Weights of a small transformer language model: 10 layers, attention sinks.
Each number is 500 + 50 x the weight over its row's rms, rounded and kept within 0 to 999. Layers, rows and columns count from 0. Numbers have three digits each. The size before them is the row's rms in percent of the matrix's.

# up: layer 4 MLP up, 4096x1024, rms 0.0592, rows 1045-1061, columns 768-895
# down: layer 4 MLP down (transposed), 4096x1024, rms 0.0567, rows 1045-1060, columns 768-895
# gate: layer 4 MLP gate, 4096x1024, rms 0.0572, rows 1046-1061, columns 768-895
up1045 102:552432585491443497593538491427483593426397499546502458475533515526563520534467638527464422559516479574472524458420519566573528502577468622503461573502459544565498468558504476372596524461530579416626494532515468506497481470495484448498476500560511508554514477558492549539424459480519446509470504458507513440464478434657561521499485497485518510444474450527452487492562584409522482543504
down1045 101:536528427567456510630512417494494518550609517452543423508488596405542419449534470549471427536464530471597433393474595479468572499527455518515582561517488552601483513526483495476541424479555493560546563407464555481550512408531510540485517508527493509504477526528540441507440489498456536457527508496579501490505561432591636401572490524396548497458568493476439478557504509374433499516471
gate1046 103:446474385558567493488544429566496486486450437530457426547467501591547562509598545494556556449528505512524496458482448531583507508428513540536443479528490540569599551515579572506480515585520536542490514509494604534443493565508562512536508529481518464561501451531551461461594582450536385508493507522492475536479467533533558535470520489418529483495514469494451522406458450567520550482485
up1046 108:438529513447444460540481535489513540500573475557557449524554523483475519448494549541560468420535473437521488587522569500550473567405505411522547491518529500568590577460502559441549509551475535571496537496525521526499500511505538535468528502476508523509445484568644531438555570484558517529566505493523479609371452453448518559540548531445539563564431494449470582516533581531531645480481
down1046 105:455494472495522510498564549511492584531644444530467499508572463556418561526495492517505569508475569463481550481509456531567482500487472445557461408526473537587599519543515574477477477501476382474407504535547550516471474596444415474560560476454529529464485520420595558529638578444490446553500556475546439515448473543502524531474521550458537502413425545513384579520585482387461487407411
gate1047 100:502524561468582437483518528467492582542489457468473561444473484529466558553478508496510480471449472475473461494474489476572497522549513495501465487483465555438482396413521498586592519446556419413416515549396527552494534584483455512471503502529539540415459523469503488567525483496532431434471583493453536477551567502505380461554571515489415515418514544515563570511518427433505564525436
up1047 101:500486601441517397467517496474478516449404504494486499465511529598436490467579489492505482583455439456476501457459497474480542557555568524517506494413452513495410506465512560464499561403570439455472394472405465526523434571454559542504501450434511579420512503409533517443478478577521469469495494483475545410408484433496507476535508563506537523569445528443562511489450414476392471489507
down1047 101:485410383463506612475564506572409598552472429526497475500571559462550464481543449493517421571492526479561504469545511519508494558517601534510508487508497526440503526494510533589495505538422495413482549439550589538496465468445476514406450492468512505486561485455499520452451576448514548490550451354518546483533521493473497511474554458464534471546490496495537544437491491479491580426527
gate1048 100:528446528444490470534562492562463525470464516578499432499485513387503515474619521521543445457522543586566509544482477492535537431432527493518568508446614476464514453551451475482452614444450436501561510519524406485366530479491444461513425553418471503415515450500360532560586490467504517525519519477568458504490468530529461403563427456477537528534495481469489517447516445481504464482538
up1048 100:527542530393600594525524483562515451475536438508547515503498539563467522619508421486518446489516477561472568530587561513546485536496584510517511477539448498542446458502539483528368446531470534487535479586450627501564418543517540553476499373587559530528441544484521430477457486577465493541532506472511374454558510597455557495554498481535487446455570521470408480516528529513579428542504
down1048 100:520501543539501511566547551550547427542556527518508460518424485435488452544523526513481492503442507520410555486552450505465515539517542523564536528554451478452469446407405514508587531539598466544418482507541487392567463441521535500498523500430466583538471429503473450526608502521604533453569545486541494550503538485547489503507434405477478531517471525507463483459566580496488523493530
gate1049 097:468553530466482543465544487450403499452472586488522459506451516533501485494486613494511540393522456556451561447473547518466512450467466534537475576570506465572514534463440523533484570542500496535492496592489515513492509425570460533536543465450459543464520566528524546442561544468552492520467571503560435596482603503433498542569465491504592440537494479432489522446499471538498559598550
up1049 098:588512446536471522515514534438526527466612459527500436530550494453456533451608467465498390453458520504476480474536520570537535461408501449499542485509498510420557536411546537578533508492544458519491506615552479479563434430542560416509493555509497516419451547428464413459513501472516490504492417545477469601540575484427498478584425525426564455485486512559563524484586547474466544522499
down1049 097:468468493447598564501543502551490517456559550501555487467463525464556485536476351529519508485628445449385457459463403535450481473547609542590547457488455411558549402428424442473449544466459517478499550485514521519518506471372481489539487470423475487506572488567495520456410493519480569557506570478365498529595553544497521462555501454493483563550494529546514578545483533371517559406402
gate1050 100:639553513455498541601428439519523483443579538535472464459465553557456537521556496507509492478578486457536517508604481518499489451516526546483528378487449460523493522526494454412483485532543596462392597602522433464492438490542459509443584491504578510450397386427441501519527488578518470523519512472509537502537396513439483409503471528386518511419581600517540582501512430514383456487412
up1050 100:502480547436575488465511483572470548512544532429611534510515508527505563444509507477561472521515542467575395532617421521540452486468504466501514551533512507515549472606467550502465495506515548499455551483477473605506482524483539475494462472486564459500512542518567476580451453469385472582448485440549479406483440500433509572540531466443537490457414542584416425461440550403549452551516
down1050 099:580486533438527505569468564520522559556529533556610509530485493522517500563561437486460507477506508510483491397441456531508513616581530426495443558521476502570520498491499529552506459480511520563412462531515558546563480483536433482516539524537498486528483426506532536456428429545568506425487474438500537447437465438532442472502532563462480502508504530549524496371515512506535431412342
gate1051 103:456457513480575442545445533532567475575475496535492472471498470515429548497418583476402455479480505464527466520470488537550444379494525515526614514667580485540610485577462540519474487500538435521465541547551518334518493479421573439451431463482507473510572518505412479464508412445494483533506520462492480562528448517474486467571401362435518545559456524460535454493411519484486421511598
up1051 098:519422469413572432462514474545507431590501452455522487547438538517426524499529516490399519521563556486480482570517456406592509477566475464552607348532489571456508425574580428465446517507435539473546594520527494576618517504585535469465471490586463563570458544446488472445530491373480494496561506520512426537574446531510464527475518430526543534600602567500508486563599501504452524450548
down1051 098:524495541445457458556460546486486426514516451492457519511524496613534477467535468622472438511510467516415515474435447473556497449516446550426534519521459551452543520621543561520495502568521500519550446430537439548378547461530479475540468476520468488491431464586550553504493496585506471590444551528418500530578495494475574520425503500442561586469377542521522513505600582570469470511582
gate1052 104:542446538445449477522489499511485440511585503501517514559462524414480558481431515491534531526521527358560527464550617476507449516468466514462491517490543524523447582502495483507576460435549506541467411526553552449445499536443573570592483521565531506544486405578457558551488527563479570478498459498540491475482492396452500482474541487472452517604523530601425427487532544523425486437569
up1052 104:503479466549505476414480531610535385519576506526437433489521567552446519492504493467502424436489528572545501542475485474466471488512436550435410563456417540432460425512535437450530465473521489417447508433509483501447523477477444510481503513473412570537490438547468477531472489508472519515469500505602579542403421483500527474601505480656527474521461527490479507496569516473535528531587
down1052 104:529498463443495450522571584522492533468512502435493448446552457527439598508504537517510470609383506515542545514474421562512540567578459521556538549450555474385423528529498526477502572498485438646433412425482497490494571578557519478532521511466557582441500550516404611499560515496478500508507534428556468498485516530502506484552582586591536453529562510514471580459546483459554448477513
gate1053 099:397468453437438412517500468447532563477512474507509404460552516557503516524588523454554411402497444483482512478454536513458488575478458561410547508509508455604452499547417494451486460484585542568448465520584570444522452485490430453514476508438483477445477542514513491522478589479521451473572445405477525457543555449470444447387511494460519546498494572548496470443507503483599575491516
up1053 099:549437543544513513481507489470562533457466516587545431484534441512495483437420463457542459482549596515490475527545483522525512468436534486465534497475547498528472484558378526461464452557537521485499559439569509524493488507502518511472495637484521438432522505533506416568520509490485501495433491459528576440550461529567527513515475521452527475450536459413526571485565471475579506536457
down1053 099:449528490497472513470513518524554567475398535509616468426478408478466527497584560404481466564532622463461381516521516436478489533485469510458446450515541494500589567512627482468425515572511580478424422593515504506502581547470481436480414451548571437558427592502520465448464529554462492421505524497395532538551468510553511465580442565550481575470516496483542423493598493511472511568546
gate1054 100:594510439499589509528558516561484467490560524546527554518480620545498598497554489560569450504482571530529534492592485438465516513538491583513511450520503440593463385554466527444601556587392525487420481429549544488493415441523457500593489509516517457521566563486544600487540464598518543557469555544437457512579424459496470509489454563447452522492571614476486474484443490442490519443499
up1054 102:416479499540440520414485467489455587512503513414403496420501504514599583474472524474565516503472451615549548437461450566536463476554491517546536491406416487462487549532471467475425520570480532503472500504510466438540517533552396479535464596446528520510471495483514511453502476440472471498434391549455334588507605508507475471449487506471593516585485588559496498517522534493467533469413
down1054 100:500499486534568432520482524530551500526510503421578467593570459517450404452509541479450478501527526387426554433542488465465522574483503492458486563470575507465487553496460523580521573460523516491404445470569466535534401516502532488438516507493486417499536458507417374501541498550438568637457427511502498428606481488450450464573542584432537461446520556537473469436524560617476446545517
gate1055 098:540463482485463444536387531492541443587478490535496586485374529558529461470596445442479444503534401600552532410444535495479525509535598493529467571569446465397548543472594537488446503573466515572435498480536490469510522484493484512555509539472478461486590549459431452453472523440471412502496540476508539525488400517504518497484473468567485492514452487433524434572516459474472473448442
up1055 096:526512491544567492484572546485453543547495442538476506474451546548499455553507469488490524465544407483483461446475405559586451466494591481471387515476472554624491597586542443517545474605541447493523513384448507512472488484411536438565491460458542457401529454551469506508428467503509560430446445464505605557510436453472513477514510494418625512412479493420575578447510521532542516479563
down1055 096:562522569555394465500485455537489549454523542544511439441528544511560480477503506556492549406534509493457492404497468526540496499546413532489499494475517434504528534564434445412515493538436516502628444513487511620592542504589479522548494551469569462484545466513488466641532550518606447495548470452492493463503505465490461496576484469451513490455405545559551595510444514487526426507492
gate1056 101:549570441550529581415565575493481491479544608517391505520445436429519458431591481481506470472515531488447458501522488519486553610448475536497525529585372498428535420546462541521488510472550583579497468517503498642518525448566521490528420512378494534567568523502500573455443539508491502560514489503504421561504535474519494512432433559524464577565455540388506467498485519473543552608484
up1056 097:393532554434432495538540523511553462542480409530562553477531503510470507493482411454534533454462504495541509451437515445470457574499542561588528558412588554529467490478437523487492490490501465467603516471524460522547454445465530578498527458516515466455486519556475452555481449497504564438512445484575459482481472527556479509449511538514433502468452553512432414516464593483427389367426
down1056 100:404565647516442480483512509486569530442541511561471464541586450506555468470615500507519463538462517463509488519487468475542572538563444546475545490452521506415546475529385507540470433558551463585512500495489502477484523475487535506393616542586544409474466512500528406457522504508527403455469549514456549528505495473540536487582585478463519433526503494420612565499522557510512432494535
gate1057 102:487461493471520457487506559486445530485465437484446515547535436523556509521505533469463558419519542519507517426494521463422548580523510513516477483534513328486546402494559623486459444465564503504497455446525527608439537515519446538470582490572481480461452466500529475432548446589518494511487578513544452533483398398504542485544536424373560479465524576491448442509525541431541509443494
up1057 101:531535520547428546487522500519449493468462516458565546481528473435534420424557546575529532511416527560524459517512505458499424493528575348432550431508390534388457438508595549581439594461527510495483510457443374532469517453472570490534572571488525540519507510464524501526491575445495502444543487541503462409487548538576523412546524481567535568534592496452490477617441514513545500559523
down1057 101:585543584577466462437543531477520545340501421441457611524506483529463556404563552434496580506473441523478468530504606524482466449440490458556456581566411541449592477523538490534483480550532513515497523489527456489402483494495482532554562591565612551467505455519469504574434527435562500515488591466521467508556503528522434529432471453488455522440512474455513521431462475577443530468509
gate1058 102:548484433570481483561461456521470558552562465521507541443307475452548602365558412560513539500509510464474548446527385430577581537506486548560474491390526423500584503511439461580461500540513502450425497573446437542506511475589425412494480459456509500534483514568475481469433429452550525527450536386525520443406521521474478491501524569502476541502477549456514495494488433571479491484502
up1058 101:514553529508514456491509558505543491532458409541505582502489511593523545487454478422480432492563616572619558478546505432453524562426544484564423602585514471526491496446461490480515453456506562505474495574510554542547512493479461460512541586511434443432550548426483427464463521531454497500475465518404410618466585518429478513550509482489552537502586518481468509538406473529499450501514
down1058 101:479484451584510404530524514459473606570491468579598410552594458550469446462492518575492497472590460487441498526448557474455484547511515479509491546472483440369504550507437514487537447543455512429457497483526474551489460460443516380513557430500493446481586545533519396493494461520556511505483568419470423635469489482437583538532523373580539598473418522523434593510521614526483508525539
gate1059 097:506499543515462547530572607497619490567503510588623589516459527490523475497417425438516575509541508408546472472478488490425534502468509455540461507525553546406521528564500517564477478504537517465563543467535509541441437515557562519545495374578494502551459486475566519432576430524575544506546448444487525527433443534435498491439494506506451514624559499488468505493535411435461516472525
up1059 099:516483457520459462524479455535494534449581437401474514546539412567541526410441464509528489510453483537468513540459433514578463524475523443524462474523383363465538528593499505457469536586465615438579464516485496413530521457447458527548481536481585503532485503540495589603512529538486469451579550473549511484489574574531470459539508495443516407487502518474463569438558548579479467503537
down1059 096:389557457532488516484596618557468566580483468488496558469517522542571485494563516483416500448429526537629570573567613504479593491555492515591395471472491563519466550419421507465577434516455484533508436494513449546397475505458546456483529499447491501535436498467502478583415473567501562387587558447477484481475500421544528534551457475487493547482534500516508440544494509513504419532483
gate1060 101:550519485520428537350597534492536363467511453429497530528563509562468566545483513564498490455486598609524427483531534444447558520510543532490413467512459554620529448478487549543497542581536432486386617516444504548542625573539501480553478524457464493491464484564497474459456434454524515453448488453510536595521582483465465505405408475640451520493504426449432595473446471428410522499496
up1060 103:520416488502480562457486511501533515558481423553525571471455498568557587581534523506487429430536467484412453600516443492474525535474527478496533575524608520485445561494517408506481446543522502551520411410391432494503416411484479519514492545466576572491539437524480573413543495480506388458518486430573431547559484507602444577478578445471532527407556541447478475447464415530428685467434
down1060 103:519495502463427484573476474490473569437516496529478583553489498558553486534528535541464589577444423461442532522439485360619513435529418504468573584452583579537453533410475419432523576557541562539541502580442500505406372471570510545472443481487628508571436548580444487486448511492472486388494427462552482568516509395449510452414467496566488516529610556547507468519520549519501427512496
gate1061 105:443540468497561445574512420432557407556547507587536654492465532453512535395589541516418542572506477506453498568438483456551517450472485499521451537516507524501571554534523537471582538514463448488567484431523476594541446611511455511425573469558510539531533467423506431435529566491533515530457512502569501525502482519442486463528529491422502482476531528511470533412531575570562428571524
up1061 102:540525530545536521487467535547492473459440442641507551513495467447488507520629525504435488548445443503507492525484491535607539443491496568533542442562508497548556601633496518583515547514495479473399529476455354457524495515571442464428471479544508502485458587459578426468539475477520526405516489570469545525481503613507484428558578553358451488409481528497518542476479541398423505599521